From a checkpoint of a small transformer trained on Wikipedia: rotary positions.
Each number is 500 + 40 x the weight over its row's rms, rounded and kept within 0 to 999. Layers, rows and columns count from 0. Numbers have three digits each. The size before them is the row's rms in percent of the matrix's.

# down: layer 3 MLP down (transposed), 2560x768, rms 0.026, rows 2276-2361, columns 144-191
# gate: layer 3 MLP gate, 2560x768, rms 0.0282, rows 2277-2362, columns 144-191
# up: layer 3 MLP up, 2560x768, rms 0.0275, rows 2277-2361, columns 144-191
down2276 100:517435537500500498483505481480496499504545440504569519457482538494513490495465585530541463466630560451431512469475525468474527454502505512536508
gate2277 103:484550505514455510566429503508507454571489471486517390494426465495534462553525545504539482509432450544437499561548514515512527483499515531553549
up2277 102:592503495467533524453439550450553540465579467527515442537546482456595464484537490477480471435580540507514522460525506512530500471466519466514446
down2277 104:465436459455536521472526537485531503540509569543474556531522556525426445459475506423443467488630487542457486491443481444486487509551492551525451
gate2278 097:546493550435499507501447539568536443505498554515499501409443491482515532482487473522554476456510540483534440577513476528501484553521420492479517
up2278 097:461453494474521503523457518573541524432525549545508458453514528465494541497539469524555479514598539448478498437514541562498517508520517546505477
down2278 094:470494536513468528455518490462486548526504514422530474515618465480465481500480510476492461500558471456470443519439512515492431529472517566499475
gate2279 107:411524482502416464485567518575475458468485555528496517483524534449492543495537583479547501444499545586509533478481547509530578498515508509536478
up2279 107:465485449463513486487476528495519578487524511484467600472542498552498562475491458459560460490522515461499459534543489493433561505458546500534483
down2279 105:488506543444524461503435455521404574512509497505465504551552518466515523519475498497485525505474552462447454488508501538463459528476498479477543
gate2280 097:483479501524512495507573527490464492492595601555533482477525486477467519511507509539493443502500534507488466536517501513512480516532494523524424
up2280 095:519454468504542487534469496510522590501458474491469526506510500552462462475496476523476503584488469457506581531547551460513544470549554505507594
down2280 098:566558484487414572477466505447490472528433553522523542472420599468489519509485493479572567509441450489554496490510467541581486519472511400433525
gate2281 097:487554566570485625531522499507509589564546434547513476471514495489484502523458534501520479553497468473462499547466498550508527482476554567555396
up2281 095:534520590517519503520533522489482487496556495533488491456474448497513545565473512569488533556446460540448462474469469553399530479468511554509492
down2281 099:523526429575477501459484525537550478455452506480524517493500524533474434503459502555543464506507498536532511535476486517475512484596548483442515
gate2282 101:523560477459518475484455521505498491489570492478449535516530449490467453459490497526446472516482474438574470527513595448527541520484483429454502
up2282 098:495492485574507514518489509578520491521531448459542470439560434489505448508488509515478451505531485490521553507547376460520523463518462483560439
down2282 101:418476519493498482559526504485495508496554545533554510488399517509484479508538526486540481477549546502457527534510508525495486458532537513503497
gate2283 103:485581538526476449489515511471453515505554517484490524488496476478557489573524469506488578468446460483479503400554459442472488531531532481500505
up2283 106:450414478473602520519441509620441435534506471519571511483458506471562440491530546494528536542492498475451483479533453489464485482466558454487547
down2283 103:493474485531453422497474494443456547515497502479506431491469546472562557509475518479501524547485605473338503486517490457487423513487521524491538
gate2284 097:536602519549475575490538478523471513508485463548503545533488479504479555516565455531483499451486570536472527495535504516489516468456543584495499
up2284 090:454492505557496436547543521530536441485503481509488531471535494475580507556493519446517464528469473450507462506488466511501487472510449415510481
down2284 095:461532460507540509490533544451447568491527514483495493544536464490502520530578490529521479522480538502460440474507502503491439437600543527484490
gate2285 099:535457507449520510527476508565475474464479519551551529497550508474564531505498512529484461469541425509454467491505504547578555481473475592544475
up2285 098:482512542550510569392487534475498535493526519458469494536486556522509441556468538510474538550489520497463480505573478538483550515450496476497489
down2285 101:477455462511454503455486430541509516519451477453533543582496491502490468483535475528507501499518500514468478553486560538502536567516521468524502
gate2286 098:528464490486522528563459503559518514530503493481520499524564449505524495504587490522519519485496551477523455448485484554488462523463516506514443
up2286 100:529532492481447499533515415535462547463484475493492475502476519522529533504432512476502540572506488504499551580522431493441465510494473481464477
down2286 102:473553482514506455498548518530472566511453478522524528445505506500550526517493495486508485543414514496490521560474478515500455469528474529499472
gate2287 097:446502510592478464444517514439420558532574537448438504404488542461553521537482461532543481471501559591457549522529565456509511523487505544451457
up2287 096:519478464529452485468542481537401553506515475531511487486565488487448467501481512532547464472442497522501517451505509530509425543483532482466489
down2287 100:547510520480437546467478534519590467467444521484526466507494528478547516528518475523459486550491498546568498512532510485469495456516482501577538
gate2288 093:523532500496505549478534536447497425445612571477505542558503535519545437549550444633428498397480469457514459506510462474450490505443543504502495
up2288 094:542531545480504453553516519552537535512540519565508525548443487529571503501544478577456400506441472497446484501504501490543483481491589462575483
down2288 096:498465550557453533494519547480475507498483602590521506498510558520514475422508522500444507507436494425384474523494521504432590536535499528475494
gate2289 101:541462557574475476435539475514505525438520506475504451508497526479494509559545465477503450440539514500542558513493486476466489526415535520487456
up2289 102:439529438522551525533459427479510574570469515444569535473511474610566495501435506487440535489555484543559530536531477403492503512507426497555493
down2289 102:556489479517474515523458491503494551556479527525540482492561488552604546527557503544468539462523461513410559504499522410529409565509544415564576
gate2290 099:494481528483448476448439541508435442454477529540502537431504443545462585524489530476490526492546512530485502553517556446534504490509526541516452
up2290 101:533503464523530531558547489488541497553492494412491512537472482441535464467459548587506488433399459394573560524424457536505493482479491507505525
down2290 103:475475439554524526476538488522459505517469500526547530512462437529506562506513549538467494486480517451594532539527534493473469543580463524534518
gate2291 103:543489474459444548503469439491435528508524440497524485413524489548447519502520552506505496473508462502526514466470482493454557500463459499458495
up2291 098:528514493501492552469468504468433399466541539515496482454524544524503431487493536484478503522426562558452530520417427468523484516449506424485465
down2291 098:466494475556558460569530518491558563462473497520532550513482496512488491467483435475530501479504469436524478516538533500529538505445455510486522
gate2292 104:500535505525409484487533500509481597509466560443535441536487532485530477523460565570514503440480574530521550468478505524516512541482513537511490
up2292 104:482460490513502542506493472463482581474562524464489521483536556478461493459429475503428530461532519530480475494474480486508550526461504505520552
down2292 103:537469530462517445477490558532500511539473546507477490453487552513468491434463448491499526543509597485520473444504565529540463488495520537546459
gate2293 097:495561570428435473465457567515512499431529519447480520480549462554534470500560479415606567531552540493504552513465445561508526477536418419566446
up2293 099:476575503544456529503512494492379587561514461540456472516531493464485486538449475456460538493490564492456484560506400516532529439482497501553544
down2293 099:518515506508485563564505464481432478539434545508477449480474486463539556555480485518523520497488472463479454526516385491467496497483481482470494
gate2294 104:459501535518454421449580441533464541538533494518500568565519570535533444478552474523579476523479511591512482427507506551498490561460458478497483
up2294 102:536451540502450512594486545483469504438480504482464491497520466523451532586502520532540490489503503555499508449531510511545527521514488516457543
down2294 102:494513561488473523523481498449482476435562502528515446534474588593495554523553521476552508495395490555523469447488508432491535518544487491535526
gate2295 097:547504489445475500522554507517520496481488511543384496428429517458480493466514499485567521475492493463534463488479518447559583458447545527570525
up2295 096:471506478491567498486537549591500601511431534483471549506416581443593519467503521531485458491495467574511434523504525482544503443475553438532571
down2295 096:437581453496521468459576450496453470444487500539503505416536532486434556490488504439513517449460531459476397432398462454493512429490584507494495
gate2296 103:579522476485571560468437507461469564556516486517527501442533463520519496555575508568514529519518487457461527545512567496415472543555472549495512
up2296 103:491495535498494562524542495526530436580484537464535533466527532503529443446480510613459553465457532426462467461498440439408462477526454523449467
down2296 104:502447528499476563546557530514491497597494576488444477592496525470516498595479474461473462484570466574521473489498519454558534582530520506403493
gate2297 098:498566504474455513474570496460483446484525447445475480567505513509530487574481515494467548463466461499547529497490401487398533519418579508510481
up2297 098:470465537512541490465523508557558480552554524528495554519505432464491423544486509448520453526550446499500458470529492521489485512463536473538520
down2297 098:475508440516498502539475497553544484504471491435512524485495540499485499549501483491478494554435504569493453422504457469469477461517480480524462
gate2298 098:485556465502419489504558468468499498457548568493470527517466545558515471512503490467518536535477446464473500561583456535528475468448550508518524
up2298 097:577531458489419511596443538595511560555503499520501527500426459523510521496453497588580443470495535500514496532548489415495531460572522510545452
down2298 100:446539508515525432544487538499520471579516500501522524511465489472446516537457517539547485471495504470460458513494509452415566609559510456486496
gate2299 100:500544419508528567502566407559467465549507531476550516535561529509470414451528473495495545490455532480544547548507463443450478492539512453555558
up2299 101:481516471515529469552496466462554575547464485504473456479426466480507524473512506467488499588519440469504535451525435583561579476489538503466496
down2299 101:516454521471518514528448512386483483548415506525403498469479462401487462494421452480419448539473474504499467500487485471521503542477505525489507
gate2300 099:547572525504498489431538481624545569490524536516471472465505494478504516572550502463521549560489518572419494467471568439525529483474560472466417
up2300 096:521447473509554566522474549493481541560495515525474520523510512478472545455440462512477481427499562457487467550484527495506521507528555531527601
down2300 098:545535554502501524439540528536521394459525538561431477543512494478576517540481449502476486532458512491478468486483587514547472424521458569468508
gate2301 099:548536509527491481408470421552549553475556482449456448552579459476499503548551441501523433565452498496550517489476425487560507470521465518521463
up2301 101:455495507485448477479469550505441478561503497442448468495487472429560478489533431524567466471490589474445455521456567511526491558597494513492480
down2301 103:495517482508469482549508562524512524496521437548483509506491541523532480497548508532500534456458507502511461547505484459480571528469499498431477
gate2302 096:560511405505448524540503529450481503431472454488551527549554503446447454495446486451517462564496444468488575498530500472461507535437541534435445
up2302 095:435569521581513467516452572543509647584481496484468489443446439596584539498459483505481525544477484463512462523474501469411469472583530460501524
down2302 095:457505446494566492574449538487534495582483520483514491467451457513576494467484450439510530474499448467482556525551549524488511468518546506479521
gate2303 101:438577488469453540478473538469467481556506563554468473528567524537496503500482532572506467535526570434513517469506478442454509514504505430530586
up2303 103:548563515484520465481457499513465491536542459486506478562498528483514511518504481567513466557442421494491526462491468490474524495568562468372634
down2303 105:547594476483522491483502523534507506474480507428481520522518487510502476464537488495517458518448525536480441536527496509543473523560483526518466
gate2304 098:474432499563485494508525543494431548453520520511405489455544497529435530479404578500520509512487554449496466460451464457530453509508507500559511
up2304 101:546448474572482514458450480585523553499457510525461414419499474492409557554492575527464550467523557471486503527489527492541465560520421454560417
down2304 098:493496505499521518540479507531507552491540622555480520440519557518547555529454555532531487532521476502532509422425521406435466474484399524508465
gate2305 106:576492508442477529497479518515536473500550469503529547531495511466495513383451472570559485509411557474493444573459400518555429458462503532545413
up2305 105:495500569438555492559492477519526548567514520528484485440526549541546474514456519462514588409538502519495463500460497486555458513502483544514547
down2305 102:453532421505562487472438527497500524479504521486489432497493454482466498485613529466499502484518468501599489435486470523431487490498505489480475
gate2306 091:447455472531446541417544498440536529450474513482505524442535522470524454437440532539471514580497552544499528490492402492505551506467479446516448
up2306 097:544524500494523512470442532574508556461466473519410519493453458477488569471440505547481511500431621504555541478496515532455519451459495451487531
down2306 096:531508507466470533501508496470547491510493447563489571482508564521528435485493475513425477559497482557516509549507431469497498459503485494534448
gate2307 103:477476491461525458558486459451482533501472362494498446504423482506451501464542504500451543531534488468562509453524469467490484566489455479449438
up2307 105:534483500504520466536440502540389520517493393516486437462483467512503503502488466486449585525477531464603496499570558536491473543507402440498581
down2307 099:468568561470512517510521543485533488505506570520492475486459486578497484450480530472494482508529542551475498498522497455483491425481539533480426
gate2308 104:477470483534452546539489490501493532451501509533544537516431512470551450436493508506492456569417503577444477474547498491534491552498583604440503
up2308 104:532462471556532491560479546521461558490532477503500496569513462512481494535540507470615473522466496587537528511498434528447505513516453450527479
down2308 105:451490448503499481387480593506504515495460499508445516515418503448567543488505466548501429511455493611485495467513449532531516502496533534481531
gate2309 099:471554525442497537510489513466506519441479453549505557422476514472506445533515473545478543503483486540472587464509582452520520512508567438524495
up2309 097:469525469519423585539488492457440504473550481454505483448475476417590485529520496514543517493494507464468572499491497451505491508563477472581520
down2309 097:478541534468537486489542500562477462495488482465533538527462502531537506522532465546473453524543473503511527456536544456470495425508513501577582
gate2310 103:515489537538450503463512492560494578468409472401524544541551565476520433490492517511496535500483529516509528456493404537437523483507419504513570
up2310 104:528482446580438559501514493461495455429493473478514492471507505499494527523433494480483502542495491527529565424493454521475600466432449497492464
down2310 104:578477592456467481451458434541473460482537483499505489531441541510471533480580482492484524513504518494480529520563528486578491525569477578487442
gate2311 100:508529550510499476521456484468465514532514430573497451487512463506457490490511489464428465447494607492473495451457533523500467513478482508471546
up2311 100:545522558589438501513518464439548455503493529501509471565473469495470465432445458522550506496484494476502546461441605473545544428544497458491469
down2311 102:527595485432490554544502490470498501478560473417494484426490549483489523547470487521482467432400541507485466511530435476446508475487549533543529
gate2312 096:527464527417428494489443486484466496408577501556468521500522495457493474500448529493509460481454572532401567591481562530565485476510448429531519
up2312 095:561510485477513524512424433520462516478467522486486534479456559513468526535505504446476593521442472525471530550451517517510520541484440450465420
down2312 100:574477574436494466490545429420485494462497483505428550523515540523491480505504461507479424461519463495579545524491488478431512516473432455414469
gate2313 106:480483546492516547479477458465403493525460477502497493459536468551472520449436526482500472472545574552461523529547544496546377448508540504531502
up2313 108:505508468517555524449439539543492466438499545419454464427486527419501439484475538457427524434432534527506552598455547561551521459502482514483477
down2313 105:504469523525498553517482547505494471470451543484495522475506502528464448428517447495452440553506529479470515523522511484559488517481503536563525
gate2314 111:507543538543532506418535487396477473494576498472487507483454611479513520488481583589497563470517477517476442522464467503498509513517488486485541
up2314 109:495501503475491551528482534463548472533473463478393525501465488523515433548453503633533468504429528502534482519432513453494537527449518461534547
down2314 103:535561517486548448492494529471470523458510467526493472471505458449511533493517530489450532481477531529494495501515445499508469524523529421520578
gate2315 089:545502454545502493530541495490477572449457473480503568490507545470472524609526535458507535527532516540511532510525419519523526545471594533517495
up2315 089:506462487502512490494462494510576483496517466546565527489508472572446466494489546554460536433526509503550533476486541509532458534517526515439562
down2315 093:466492530490542528469495500544489472438482480561498604512532500544433500495417541516503542428552527480553542498512515453476471479474554519446510
gate2316 095:485531512531500504464566510550385412571496545500437576460554557484543460475556461426437519467549488554563560486489525524548549537520517499456482
up2316 093:492530457516427473558546466519502571499479507476488467520416451545511483520465497463559564605492483509563487483504529413473539553509485425468526
down2316 094:439469523564480486480458461502492574604521494498494497488503487504467469497490512468483588442387538547511491540524498460488564510588477477467563
gate2317 096:486519513562460496553614472450515500487564541535519464498530487534544505540479444494542505502488493522489513530420504464525470497449459493532538
up2317 096:515539533521523490417528450462506484528580492504483500495517555511437554469466555559488457517468569438499503530487411560497470542533489530429487
down2317 098:501481471530496527483544529432468442468527526479528519449535478526489519492536459484510504420473475460472425516519419481499539459434474518542481
gate2318 098:505517499425441441569435540522497586556441576514495501500519518513504549544520524481455480544585439582485559507495449507530445509565494510480482
up2318 098:539473473457485485507532511524536513497454493527559456554584473488542498506471503459484539522593557448532561508450432523472462454594458540474462
down2318 099:494501507537538468478547557499506461569448496491464477531494527470505461478505489533494462470472516431497407526538499469456523539545511576522567
gate2319 092:517476553498498451510449526442476553532444543606468551464469494434490497497468523472476475441523475478550455507465529490505477512508445514557486
up2319 088:507473445557510432449458434496491523462430582567399561539536504436578463511527466462480569535464429450539508456532502486515533520512488470534476
down2319 092:541522465481474447442474525488527539551436544616450515457514516470530502532506470452535507512465464497519478528474505458555492462537590448460545
gate2320 096:445453546478522545436473495550548421518430544551517474429500493525516496468545499498497437445515464501468457537456498533463533539483567512486338
up2320 100:521490612567482443491557468434482509481499477505491517472563532492530540453564494460493479644496576572507465524484545475523454460510513476494486
down2320 099:500438500497479461448504489436536524511513568528501484496439520479464500561487487465464476513497481465471505548483615503480564463559492531500483
gate2321 102:438494476448475460504450506483536482450454473493571493479563455467491460558531438477515559414471547479552532480487493462490527481496424465580587
up2321 102:545441508461530525583487469516520489447530505459486625505509516549472503474454537514485510502494479514476441505487519443517508476458462431516475
down2321 103:468470497489493504492489507539549556525519489502537534521536543438472490543530500487453567484445467539484524459468470493518447495486519437540527
gate2322 103:467493514510466562549526479485572538509591524545522517499554407530512462515452531534527413509485521535552550456529532516513475463485470512461528
up2322 104:494441518548532532510489422472499427471486432534511432457569507489486445565500442478489448518451424549608545597447507473478535521483554540498438
down2322 103:470571488488450508435544492538452502472476551496479509501408545474553551510476527470463453545496502507433513489590545507462502490493486557485520
gate2323 103:522556559462461475385489488483522504526486433471546467534548512527446447540483538518509539473530500562499503513533407541447513532513495546505483
up2323 103:472517550544476447502507479493535469520548473492526542577546478491443504520587471585530564525530469482464486416563445490497508486470504518463535
down2323 107:499418517538513492524527539465495544528502506530436509532493479506500524468510427540499499502497441440504482472462542527503589534519517448473539
gate2324 090:502563443440601417505554399506526508565442500518510527483469501429538494479505536507497449442508458480494546471420509473485489493525585487508493
up2324 093:579440523455471451571511499509512491443541465540504463502533536520493545455567514488475448522514548429514547383522486560527494540467518464512436
down2324 094:549464480508460540433463513467507508444577544504475488504512556464454474511479439473455410569494496537519474410491470545498426546500496484489524
gate2325 098:613564546492438446564506498490473496513529418512498548511468520508504594498472499488487570495516500505483501434589474456518502526467553478500499
up2325 093:563508539481510486505483468503508484570553471475475470483536479554473513495483499530503528500566504503446519438567462486442493498469536529505578
down2325 094:518437491527538495455445461520521498463524487495518488503507511516464471451444485575531564481508480480459452506448551501498498534520519555441518
gate2326 106:539551441488550511547527476481498554486525508563502499449467534518560524543480410529548512550549504535433545460560537532551520518482520435439485
up2326 108:597472465543564531547492442507529540480518549525577488484437482521566493441506512550453412464447549482490495533519489529454517437495512508522430
down2326 108:468511409475571542510531440488493527489431544449563515534523486542514504498555515523442492532548478521497486511482458492485358489554513501480466
gate2327 101:472547477486527531465477445534489520486535523509481514501521538501496419491476450550447496461454545424489481505498484513511528472558536575517464
up2327 102:410469509479466470524568442493469555438514471525524544540461501559484526527429466474581497563450532483507540553492480570469492529475501544532510
down2327 102:450492477453564497522532538490479496560397450489565550544430476582516512485507432450461513507521476474460420477512450554492578528508506500495435
gate2328 103:491506475505507474542614445582506511551568531530498508503528539466523441513508513531529457538475487471509489498511500487569510499566468527542505
up2328 105:492567515475445535499456503466535504455456530444536495528530597458489590450538510512470526529553568493558542540530408504488552511519517504548500
down2328 100:443495558594497513524511486422424468516505524480467496461517462604581530548475500446518545538527508496488508481527477518417452491425451502537600
gate2329 096:546495487453522462501470555521523495475460447568516527486514454493554496454510457536509446561462505525422535545442510524524511481524509510511456
up2329 095:381524456465406508465492475472523539516506535542501499495518472556549474501461462485466499501437509524589506557509532468425539470474488539488582
down2329 099:487514509516444461439470490514577540502455521521451470491579553508493479543511537523523522542498528552487457544512482408449567483571522495460517
gate2330 088:534509484526523517537526511508446492359467546462466540464423510524490502508509482513499536547534503457469537459531485486535480547489548454501553
up2330 092:531503551479568418516460510477498551568522477525522507498490547476521551546519519459519520513536521474497410514583552425459500506582522451475463
down2330 090:472568505473441612423495508497474526566436598554478446473523484439463525503490468536475515460443547481506481511456474540503529506473522437544464
gate2331 121:565483469489531520525477501481501425469472553478486505472498446511420366530471473503487561482494487414517551506494548528482572511512519462473524
up2331 104:513504467519550461533502476537501515525483488497505514588477480473588613451563412513510488506520557516487450485476508510533483507508457480552501
down2331 088:545548494492499517500497548499537502509514508508480474475513507492435405516489467486499520485469443459585524530534546518477516468494498495464503
gate2332 103:422468556497501447456558563433461539479498496505514522512530578503522526507533461541482567492518539528521500509532401455469535480487554530514450
up2332 103:448535582488533459498627467522505487515542549553487460491489549439490491486509475583526512596479545463447421557495530448565493500517560417440473
down2332 102:500482540478472541486522521491454506523517570493394487481540504507510488518510445460474456521540535502501538526557490503518443534559548528517522
gate2333 107:491527570485528419544479551462500466464520486509540539468524479512517505565519539522481417513512488522463604522475468487500441520403515457550492
up2333 096:512538445548516553487526459531453559495551590541444500460497525522518560543503465462480577457455518475519430438507495494499533468552524485480454
down2333 100:511520537518455514537434595463441532504560500491542519463507488523530504557512491474491417487508516493517503491536473499473512543528466421540504
gate2334 098:501485571427467433464594478444494525475499526475504524489510510540475490477497538546544575526544466522499575523444457504408516489482498469449518
up2334 098:495521413526503537485470481501515447462443483516526574553474486463495499451506522554550474523503464432573549540479450566536504517455555529513472
down2334 099:470573493467524535461454494428465573467392500486399526471474462506507517522483550508526500542510499463493426556476500445503533547479468544506540
gate2335 103:540523510464455431513585482493484534499503548542582562442525535458531494519604535569531474478471510449547488479430493539510477478524531488521548
up2335 102:518507489491570569464539553427526482494564441496477516548504476444512525477470498458429480473422508504436437533392542492614516468428525473462485
down2335 102:488492523491470437523559479526430441460571470478436525468568501397527539502520530530455473528487546510516445447476483519473538387573541435577456
gate2336 101:481515490473545497449423479527473510517507475514509488533488515482446518490457486492506501508438479492510549590520535481470506551591576448493459
up2336 100:463464541502462492560524499498469470502472491548462416560483486454534600450517512478533580453515488485471427560479526520548453482487498522491460
down2336 101:503557469544532513455547501494598501521498446461492517600491477484473501485532424487455481442510480548478531495505512540492446424435526482532509
gate2337 097:441466512446488497467565534547536432564427523430481470418485512512477510535503462514477493454482539474508493485488507467441481463543503466517477
up2337 098:448576483520494464420450462522506489577502475490492559524459547377442555504498434447486482524521553500513439491531408480528502484469422535533477
down2337 100:457547567500507451407593509533499515519564493486515484514573493571441572510493508445556425487503527520530540479518476453474426464523529469531498
gate2338 104:482599476481518531455585532515459598491561561508410534523473458570487454473527478525550439439506487510497480477464576539495527523533420506436473
up2338 105:511530476519547495530492469468467557467523475467470458541528478543447502492487505537526489492460514491511534513534491557473487547477534477494457
down2338 106:575555523513482467529493488456437477463497467450502523543563551485480606490472488550524522501542503497520559500512476476491523541494507495481468
gate2339 097:504447452462538500537498505491540508512486542597482562482576475485541511480495522512484421520497541470490557508524490493512498508486505555533539
up2339 100:599473482481531544525481488510497431462500513509507516486525408499485522477502473497505436557469460537528515514544485507548454486467464483572507
down2339 101:520503555531498467531470525537465536490476490539553510500459595452519517518518508531437484510543529477459506569500507483566430504473487403507525
gate2340 108:506504498527453460447444492495477482493460564464510478516504520528554403497493577473482513417458550468440544533483474549511549442454485511603441
up2340 104:557404543531524500494509521562520427477504443521494476483484477528522499507454537534563475531521464517522486563455621507514500493517490527453469
down2340 105:503475562508506475454544529541531430509538499585492509486459436485502543450531481486532542507481423558500510552545491529487517472514500482505453
gate2341 103:468491511453400462501548490423530430516441524537532485457523556421477423482485520526545499536496522450512550524473484478513535520546523415574547
up2341 103:516518512472539533514500498435453529566521465441500550563450508489426566441529477536430483528606448493512481583507454530519503503493468470471541
down2341 103:487529555439531546477515522554518487507420508491566490453458470460529402459506523506488497462526459538453495532493518468462516481457556521549528
gate2342 102:517453492498491468518468498448475507446504493572488457487424541497517520459473499487479497484527508486556520470482515447498491478546464499515447
up2342 102:527501509459467482444548535497499484505478528478426508500555489522453421451471511523518503483456451552512547433489491563507505482528472532599512
down2342 103:437459462518488517510522467502541473535483526462556511450483567477507503537503485487448448497545546502505513592481503476593432457465450568460516
gate2343 101:518495539526580432421487534524567506468504503524563561469534423480446456462521505499452497495424533516445494576522533471436490496512569474469507
up2343 102:504527541434415507523531486575435534500495472541437442560513542503522470541495475516594543487555480524484516485486485466576570505531474495519506
down2343 102:548535491466474546485521480503504516558522507507523540453586515516492496487473486530498541523513501526492498557536568452514492540487514514507528
gate2344 100:457527493482483491564444447517460491535546557484431499441539543438495539438480500476489508441529446436500500574499486513517438556545484452566528
up2344 101:473521442492472502447466454516461498445534530500516464524402508447448505575439468532512484527469468524512482513497442510436450538465510506555519
down2344 103:497457531409524586547572490521506485478445460478493470469494522546503454522531503453525482443515483501528442457485499437513463520485568550532539
gate2345 110:539539472517454504454472610518500521492548505488519492455511539492447511495541488515474468446485548506522474459550516519466544520478580526462484
up2345 107:513589532470503454472497505495535492435521483515486497505547460526455494500538467505493505532503534483516472476583490457526487511482556491499429
down2345 111:559554454505488426489528579500518498533513485500496541511512476478452480457505504521510477522489560569562477538469490478508495496481571474531477
gate2346 102:495504519559537524447458489494492488467479514523470517435439492456489506492477578536555459459485475500486457539535554544523539469489469423495479
up2346 102:426524490490472514481566477482491549499529453527471498461524467478458511492534538485457530555580596563510477499515449428431495540464548608490530
down2346 102:478497610542485513468499502519508481559489531524485480562441523519531469454520506508440458572587532524517480499475468494495509482541502532436438
gate2347 101:478464445465507519526506476446429485508455484518512498530610519494491482498497461538538581471476544513509497528514460502460514516453481504532493
up2347 102:541447504485546471520472505522530456600487506559550491487485554512480524478444503532485474490534454544519513531538507543573455530518480568461439
down2347 102:468510484509429538479456511514503513401467519435450556509483461488465471435517524515537584479583513508460476513458539539503468520464577467522525
gate2348 108:555465541544508479570515552506533529528534451465558515499496476545465459422509482559509452495549498480480552495526585585507429493558515477575488
up2348 106:402491509450477491418428505506477608501538544496493453535460534593523515542556544484421561526532483490521432525581444443495490490491559466476579
down2348 099:517587486463486460467501487555500488509519460538439467530502486536505507600484528501544497498493531575535478496462440415440542472506537545513553
gate2349 097:458448489482505455509490470485458512467528496479461472544471451578500505520480565511557516528482509510555550522489471488496551493482504489486546
up2349 094:531530523449500535513478490539516544563492479432455501579460449455440543528455538529516488498476536526515517480439588541485469497495547485495475
down2349 094:475496488501486502515543448565516542506511484525512433489519468514576557535450531511458485493533508495454517573459446423496489472459542501534532
gate2350 102:509556490554476545524537461437454496535506473518451439516495426490482456523508509521495452489387462567474475509554556479512518486518514527448549
up2350 104:462492562527568589504584520488466452540523568564485455467563525525606460516506565565496537525501393462508436454498501525463534506470479508526527
down2350 102:477486495491576472498507465519516450451538407527527487531542548521542492464483571496433494474488459491473508515498548490513484505494535534450438
gate2351 101:465558533505468566416491536516439568560490525524519559462485490488504508430542502509483554488482570538458555516523577537446494504516516488569562
up2351 102:477465489467589435533526447519536551506534486557572529461487550551517489514523472520521542490486532479581532480521538487465496541522519517493462
down2351 103:517471468507478465542516470525442526506496539444446450451523434540493507448461508557532480549537490532457479512487512539567484535525440423519478
gate2352 099:390526568524465469414575534483465558539521518493458507446469526482491532460448502581579454462493512466525522437439488476559511431551515455462495
up2352 098:471484518517491448484519483547490467474484494518458502505532425515527527523526585521541476538520453478546512519541497522540517515576483551436464
down2352 099:487508393544492479556563397520489523506481492521515483480510516414440548430465484421451514519538486526479576534563503516510537491481458529458508
gate2353 092:490454508488459438481575471447524449541456490462485488490462603479506481533467574543539497445495489525437560529491508554543454521474538522532422
up2353 086:480573462545487573477447593532428564480512499545467501437537478486505492456514491410452529526445531489565522465467482530484464431496510512492488
down2353 088:495499527531460515538519499422480527513465506492463501479530544488491490511583482445409576468523499468500556401465542522495498455495471448537463
gate2354 101:582528510523563456480509528466495505500500496527562577516538457428431527537468473456532500465533509492533499547500496452472547530472516488515554
up2354 104:418494502421486560489534537554519521555428505576447560477528443561595515520535488592494473505424524498514482491461488501544476528544437563514531
down2354 105:467549528494460493510487520504513568482524431567472424505456448483500475481479447465489514471470501532490508500514491551516470461497509588521498
gate2355 094:524452567456502419585450584487487456476474548490559532553483571527495541530520540491553465485449440505465582495478488519469466518467522451599483
up2355 097:442509519500488541449528466532511508470494454558484500530474509537514550467473501525468519516535498546460476507507522383466485466544516513540492
down2355 096:577588437460464501518532556548493502508488526484510454463503495499526482496507481435517540526456465529502493509519509431600517443495540597531491
gate2356 098:498422452545524541570503489586501510478527543499463504513457505469507489503533509545520525519402489493490438480576530523525492555566428428556483
up2356 101:471427476496458475497480501493453481587474524557414435512491522499590488449557516531497522500520564541504482498426514472490455491511480525483493
down2356 101:486501518521509421460540467499487518492401504500497504572462528507502535529503534559511478484490517428565546521476464489485512497558549437559475
gate2357 100:495582473507521491487597476516572614513584474483431506517494460572531509488532561460480556486503512479474413511540473491484448499507451544471488
up2357 102:514507475533477502511473469456437452526446510465500509562540478484541540486470428553548524478492511456448530451517453469473506461478590432491568
down2357 100:484469459518495519466518449434458471456524491434498463438528498452508574530494556500505459496517488516495512494437458521503528504522472550525527
gate2358 094:503564517458502520505534426450490533515472404545565495469520510536427494505484574497411450454559546440456510465551539515492501486550516583443543
up2358 097:519480424510535462575499519549483558475567609505489456496579447430485506401512503509419481516495515524477416501493524541456504551477490515469525
down2358 095:426518557490528471419456495478483525501486455496488492561460490550507488538519448543489545508514543476497448468511487431507518527507511503538504
gate2359 091:454535512519570476450528508497479534557510545487505494447492508531504483482508417421420533460511491490476555516461533480481495508410451494465520
up2359 092:438493517495476492490506513562469453491500509608419509455488473478485433498473467547440498408447492530506579540466505456492489538470520539507500
down2359 093:478509479526477448443489523487529497549524500527532544420425474517470481435493499513514488461560493560493538589529522534568537462463510478494451
gate2360 099:496487540506519437460511473535490478515527473525457476520519519548498461483463554504493472490503523428523497532459528484478559486516518439515487
up2360 100:480541557496514507518505501505529485548527462499468484471440543484428461459536505531518495561521474459497489506541446470501488548547525470494568
down2360 101:470521543476463527440462489512519525462431531445507483480534501504530408444470475537523449484508498508518485535501547463524516504508533526484527
gate2361 099:575565579490540521478542488503483479475513540539463550475516467530485508542501441578562519509510528481521478508505479525498416538507533496514494
up2361 096:544549499540565458421634443483469451489523474554490552507539541552491534558463496605591513586501480555489476500501413477511490488409502489479559
down2361 100:502547495530516473471493473527480490494529477545486577478537534548555578478488562514586548517576537495517487484553411485491428527543422448530493
gate2362 101:486517487529433409461471452474493566528457462486526504497551511492487511514420499491521523507495516521442451475522471509469448443488483465527534